Weights of a small transformer language model.
Training: a variant of Muon for these matrices, 649M tokens.
Each number is 128 + 24 x the weight over its row's rms, rounded and kept within 0 to 255. Layers, rows and columns count from 0. Numbers have three digits each. The size before them is the row's rms in percent of the matrix's.

# layer 11 MLP gate, 832x320, rms 0.0446, rows 110-123, columns 160-319
096:116090128124112165128096165099128129105146089121144179081099112099133121102178117101129134129119119137184118093098150157163066150137120154111128115112106152164117107141134174098115148111125123143101102169175137134119106119112114145135122088120117129127101152093116102167168099127147155140134184129081094142107122116114142141161120141135139107147096125096135171148129157142086158127107121146139146146108105115129089113125085155137160147105125155149131155116161156102147127132125095
106:136088108106170147109129168070117092157113103139100146128187133159133147138168103135153093127115113104098127113158123097083149119123098163143132103075142119139145147137148145128126127160138114145129130110118141137129132126096123102120106133131118135125146092154152120136094116144116165088134091112113124118169103139150182151156141102120163112124150161121110114107103118167125140102100094125126124116144135147189161114139105099119120121136147136166124099197094106046166124108138120
099:112171108153130145145131131142140142131135146143084153083141130128124125151125127132119122109057146146185175124142109118111152158122103171128124091137103101145151163116144143113101119112142110121102087138134142111106096116141131150117105146174136136123152141112167138108104146146176123126116129166121116132153112126137129124144108141110112150132108144136101122082105121135079139118127144089105149099149112161097156104118118126174125086062145121132067101140115150076139118132158132
094:067095143067107157156152140135144124134161153167141120107119127137118120127130151107127102156151135105101118150149101090152095095118122125124166143157119132130120135131142157118135094138175120140141162146145125107125124106158142146144124147117164087117110104123121152093148155148144146091143092135141112134124114092075100101095142127168165143130166137139163119141142194126096125105169120163131140124099100166098110109146132148149110133126118152125100150049184113153182131097183147
100:112148108134066145088088173139103165097147080185106121177136106097110183126086145142118140123151135115124114144141142116152120144121126169101107122123153111139115144120156123122154090140124154112158175119116138141121112130093144111097137114119119127119131136168122104112157137143134111111110104117116132127118143126110172110158087136120129101164123109133106107092163147096114123117104119139158142157166163114150169127131086131139138108113176134129103091136097143119129091119150111
097:136146104114177163146114081129160124093119093139153142140151111112090172098149097140125154143165127112104128113129172121118083112134136126186166133133145126140082125162144139086109069118116093138099152134154152109135139132102159105143118180148162112093169115120102096096149119152148125117076144117109103158129158140126098128138136165123106126133111125145112153155110115094128120138115150173135158085116122119116126091192102126110097110126134143107096099150125114142107090130133130
098:109111119103161091104126162134168124120132163118117091125127068173149119163146139096124104120111101155128113115143125074138140112107115154108151150135110153146118108144147157123108156106115126125128152107116103139126149120127121123130129193120168108118133135135065152116131111127122137140094185104127150101104159102118100127125137147108089169095110143128147135096091112144078105172146120154100149136093132113156133118123117143131092112114111131138096113127092140119167111130078110
098:139110186124149089117169159163084098127142160122133132174137110133099112142123166131120127130138130133132118116138114123119148117167153147155156129136096153086107145178134136095141100110164127106103148161141151109117150110161132124095085134096164069115140124156134110123068093084100161159105145095142160145116160133116138096125107106142121113113123117088143137115103087157102131103125164143115096124118142143121122128132110108124155106117134115147117126144136114118171152090098132
099:145107169145117128094121101118092133119142122151109118120124117155118156115127117073125087104097145143116126110121154152123156156129108176129117161119119072102142147123148131128108158106158163116134069142160143125101128128109129130115088140125138110137114082133137137072134091133151107079121127139093146128117151163131099109116145129156137152126141087111125137090101153087124107142129115130107094120097081156106144108114082102148128108168104100164125147141164135111141135115141147
104:143152156092089138127174160140108139084140077167114128094135124105127120152123124120130172114114112094116179110108143140143144110138116121124095113158126123108127091096130115130109154087141151120118127161120087113139086173104154139133112163119087130113125104138172102129162083155134119156112141085129126142112129098106146089136103126120149121119142115111139063116170159147111172125143136147122152154110125133129118124156105135087135137091120139116118154121115152147138117088169134
098:138125147136143103146114107165112183132087152107077103134152114094122130157103152119146156162139130112135152128124135139194120147115077144110099102122126100132148118132104136121104145099135121127127126152181108122126148149121087103105084150155113131133109151125153105116136141103137186108105152135133139097165106128122129106120107110139156128113109100113180145176142124122116085160144128082126119115138099076121159174152134177104141107132127124119131082122084119143097136132147129
096:134124156134106124132140161150139125136138122138112156097142161117093169130140120123145144146150208127139127150086118084177160153124161084172110127166157129158154148127152129108162141133109130129131104112167136138109124107093140074118126079149138148111089147166100097125149159136142136120149151113159114116112102151133125158133125150101121100120139137143095104131129187122104123112127168133136068092097096136135126116113152131143071093119135113117127096112101130141134107126140141
090:123106127139109089134150139153133102089104132127154127133124147074151097120137135141139155129120124128164163144093135148143123118107134104117190114157112145165099145113123118131128140133083158120157167149145097111115119126184165117122114159111125115081060136099117141123119157130155105162112094115179141142145121154090148090133132155146123094142109081098137174127128153157151100069105137111077122106172102122126112121144123155126092169110135123132133066111065150150118154131150150
096:128134136136056108130145155166156126153136122150071106134139138126122129103101146125131106124112143157116075096149079140116167122109090088130137117096141145128133133113196180127126121127159129125144179133118134173117175127150084108115104158125092120165101092095120110118123106148131123106105140140057114089080150123155132118141139152144073105131184129108077148173123119110151159138175127149118119110149164104103131121137107125109154141138109126087127098093127121125127129130142109
# layer 11 MLP up, 832x320, rms 0.0446, rows 110-123, columns 160-319
097:132124128114094126124094102145106095120151110139120131110136118145103140136117108108081078147156129124130101075104164118131167147134137151169177122095130101122118128145133166058149088083112150112106132089142136157141111142092166136157106133120147098131124121146145119130136099135164126106101195148100136138124115129108147111162135151156163109123130176136118138100140147098177152119132143138101195150151110139102112156124141129116142146116109080127171152120092167129083107157131134
107:140090136097078107123151115110152129099096114126124091164115110126130116131147124168130119116151133140160098129144093119135159133146131112124113115151137158109098159091151126134104123134146110122122126104128167097131133164129131150134126078090105159085123136106123131125173139104131168073115154164121154109109141165184141114130181155099169085109116198119118162154132117156151168152150152159107101140101141099119154133125114151170104076120155086145116086157134143112139111119135121
100:153142113105107143140103130142123103154100136150155127131068123122135137171124115102105128109114170100140103060105140141151136131135133148163148099139172161137132152140138117106129154116119112134117149127093147122146138164124122098159126098109108128116128106187112154097131121125135146101119172142081128097127121146147143120108122153135145112121121098107093108102162118132165154145146157154134140107128135154145115108126103128114136118134096157131110176194143087115130122169104122
092:170134160102122120180071095111098105138120120108094098131124145128122163147116131103085139088160081106131106152138136093159164116104122152130143146167124114144084087151117105148160118138160166119140118125131115098131078129125137112144105138109070148122109172143120111107142108111136159095157109116138178141137134190080161117148139154093156094091106122111109162158173145109188085166138147149114186093096102119148121092107156143113108175154116144093132138133144131172138123113135125
104:106114132167110156104137206095083161125110139126114163145132137164091107130127141114150151166159105106149100075121138120159127133113130102149152166123115123131106096140109116120120156138147112138095153154116150123103100150083110142134155140153168149132152108148122126144139178143100109120142139125118157155139102113144160133098136143122146122148135123153143144108166162103111110158155127165137130147125143149098172124122130105092144103153128140121116162166104109117125149111128089
105:133132133098188110111128071134156120128130158143132099153121099141147119180140116165118097100109150113140070138119157120126131127148136099110100129111198160129137132135131164123138130147088102134107139123117122124128074155139097075107151119151133130154115121152131136122156114115160125124144129092109134106139112110106134152133177149136159111102216110136150137103166140078106150108124123086082126110113077182136120183098106133102147109149119101110120142121148112099161105086120140
099:148151176147139125148157149141138123120131129118142130159104152128133131133135138159112137144118152133124115155121183123125124159125138127120066159139082086159085097143129082148153124110126141132168122099100093095101115115118129140106127103113121098148084128104138131149119140120148140131139140096127118156109124122095151147155120102131130124152099106159171083107149114088141127141141137143175127133127140099174110145095176133177137156179124125169105146138094117109124088086104146
097:072103180131137125082139120124137119112108132156129154111143113120145115111156099158124126102128119147084152085115118083118125144106130141133113120117107081172162094156133144157140144124118136086160173121101150075090141114082122165143126124096145118157174170100139130087144159081120183154116122102164149108123128141167135108149109110148162151125142134111141109141140139156138105109152123167098163106144133087129103182111106098152145156140131107123134144119122185132117151116091125
097:084144111148155120140124105114138147158193102125114139173169133143108145136140152112110134131097157133141165100124102107077101115100147111126123111130139100124107173116101082162128145089151120134100115082116170157136136130102120126102174131169094094116176128142107116134138114108146188096148075142146114142132111108133157119173112134108164122109115151109102123134146181151152158123122091101173161133144120108134115083154101130103150135122125149131135103118101158121180076113173153
102:122107130129145160140118138132163128160158113124127150138119125139096166122116161096150141125116128156154152185101098116099109115142102111086138112134139152120107135155100144182137142144156148142109166122123147065139095129106122099124107162119137108095086111115124122126094118141130128100053094157161118143097095175090116121129135112097104096157144177106101161126129139124122100136131158114111108141085123112119121145138135142130099132101112099131135140126110142163117197149119176
093:143132118100153130121143119154096133100143082166066128176145115111117136133105128153141165121096174136164136107140127113081133118096145135139147136114122113097133143151118116133138121124116136147132122139116114132126136169118120074161058121146122178108123123121126126135147150070123142113114111143121117123125126127151116131135062164134155156101105144170135137123120116145136094107107127143124091096126132102123101196093139163148111148153131116138117077155114127098108153115114083
101:185160125141124145097108130143163091116119125143140084121138119136135126157106132165119078140125124178147171113159121130155128107140103153153130103167129134132152092134115153140121125131099130111112175165136134145159169136092103113154159129131133139182119116117141160148132121155141146188139135157149139119123064136082105138064128147161111125125117128093117074106110112131132144148143113157106071149149120167135117129120138119142126083165153114146144181167152117174134111121129121
096:102169148125097138100100170176142121128118140144144130109100096134136092132165111128135141151143100182172126099149087123160118126151100123096142145148091096150144133172123156114169074159120094110103100136149148152119148111169097136125115158137142148088117136168159110141121143107137132092132122102090130128102106163157152160137155088146116120128097126106129154077150141098112132147082143067160100120100138124117098139077138126130147122118117153127097116135144152144097102189119106
100:081134108084113141130131130133132145145115082124154099146109153171152093142160178132111121149137110124133145090179138167143162120098104172138126141114157123141114161119114140117110138151154105151148103136143126088122202162106144138142103136106148135153121161178163123174106117115107121116135162127182145170116120158117092150136122119128155136115106136141121134122124149150150139176136102139151167148184146154151194129153099099132154107131129136168142117140102168141127143105124124
# layer 11 MLP down (transposed), 832x320, rms 0.0446, rows 110-122, columns 160-319
097:121115164066090129103115092162130108137123100137143093132131132132171130155127173152080130127148154128115143067160143066132134103129140126153128111186142129112073150144130154099077112081132135160120128113172106139080157122109140164151138105130128127138109127135113126139123075132110163130110156109119143124118105126101213099170122102144162140113147112138095135145132108102157122130111126137172149087146155135065150175115111152100150099122113133132166120111117154088122157099106118
103:162172152170094131163119146135148108078137090100187108079092108082123123098126151156095132134111091115139111153105123133153122160168146105107094150097149107158113125147113150124115105120145127110179109121137129123144130142173145141111137091131134130150112098160119121127125126107100151109113137188128116074106112127094110162150126138149153136117161154099139129147146121124146132138126171144116162138126141139121135115138108160149117125156130130140122159136127145116137124108034123
099:116150144109130091150134114151110101141133146112124177122148124159121112101119113166135099130173133097134145144165167168171131124116121153088127128105132155117135116132084141119106110150135098153140160096178145104140156134139134117131162089149126182129155100127126131101120089119119091116137147106141142123124152122121126128119115119122107127147129174143153119119133110069138132118136149164126098112125151151104118097117107085127119122130140079086145139140134122119116168153178145
095:100103116122109176116177119141129143147120156166133147099149121089150091104090145104184149163101146112136167142122101124068105137110121122097149133082120154068140140091142125154153158124123128133139154091165164133123122064102113128142162119145163126144188056140134157125096147157128152158147126123098122108125099109136109138129114138152106120150125168158132154163190144126128152118150131133153124107109138142156081139130097125147173115139101170125125107138066149086148107181188147
101:096104136108137125108108113109140095145142119141130120113158100129157127117139127102107135158137149098128102103146126143132129134100105152088126145125149132130142156130143115138124140142141134135150113127151066129125073123148132114124111157130155178086153146113137150104146133121145134073148151103107110101128187162117121134094093123144117155130152106160151125121102109117126140149039114134147135144129150134109142153087129135144132061132137160143155142097149128061141112122104127
101:135136140113136123132109112097158140125141132150177130146153129154142036152157146145098132098127156129161140134123143124148173097135130151090131135125172181144118131136139179098163144116100104102130148121111128158138077149123099118083154144134157146134117088129097107094113134120088154181132140106121127133148124134131177122091140125112130133126125152119128133074177122092142093110123124094116142124149135160178152100114095100114119106169115130116151143099125154117136148149145124
100:131116087126121140128156125153101109130129141150115166142122131106143156157083152133158092155151148138130099124137176110126084151127105124146103140163097128114116124144085112099089127086086102134128157139140148092125095121101158093086103126125141137194167146134129164157154148090104100113139102121085116163117111123104142101135163133107153129100140129145156090135144117172096082121153149154140081163132107131153138133121134116149119156155127146134131128148142181095114136125134123
098:051136176166110145101126110103131114096097112109132171127160152152109140094110131108127125115155127118118105156124125107132091098146139140116147131130074105085150098122134122129145134102123156136145168119155178132136147135155113140143075177114160059100113131112144145142149095101110143135131096113146132105150126082102125121126127092100115107107135167132138127156148120159144097132131132130088125117173128135110165186116099126102155140093148101137116165087106125157186112108094170
102:137126111172127161120091121128109125125104128118154106110168102179120118111087164120099141120120107124126130124093131088152121119119116140103105128117149131142108161120111140116123167134102080136143125138131075173114129114103120121120130144140106137102084131125128146128149110134149136144123172119134116144146150103113130109120098098173104100127131092132110092163131073124116125153105117128128176138158145107146115148115124101136063126119132127094131128146107124099108155132255120
100:135128115157108129110149141128154113144109104093123114121187103117094183112103121147160124146123148099132140117116131124147167098131089156120120145164170137162128137123131151136085114118112132180127128134131116151112147087160101104100129103135098145157130153065090124104154143148128171136148101113179116096135127126138119154113136168124163110106111149159151129150136112113122102104105121106102134127120138149157117079111080153075165180159143117097150139095129134127063171142131137
093:074163132105124086142126137113158162135105118150105125095116143127111168114151145122123109095118139127159157096094104119111137100174180129139084119125118090117117110091091101151148110090151131172081151159120160125093166104144116093123088158142132146146108137147117163114154112126120150155108132134143096063145121103127114139156133131134161138142152086128127137123157151131108111133131140147134154147159097124109130124121112085119144152108098147128119127109152137081156131131255155
098:137140119124126157115113150117159120157114116133137116128126118152096118136131087147142161145157130117142109081108118102118097135161115124092103126145132132114145120129161127125152145107104107120130140112123192137094103117140093130101134181135122127090109163129121082113087165083072145099041155114047115121134113105117183139116117070187144145126109105113147110139157130110131123129114124123132123116133130144150077116125158082106067126150171119152100147131127160150169149162157136
104:108111129150163158147119121143136157131125110097119132146118145196070125132131151075125091056122182144135153110143155128117117138103142167131108097116120113093122152151140088119113126102116124095084092107146125090133122126114129169120125142147147162135113120168191110137129119094135129131149121123114144136111156131103139135097133134115115129126167165133127103152100097115097140169155132125131129153101160135126188130129088085166093099114104130110139151119190136088146108111064087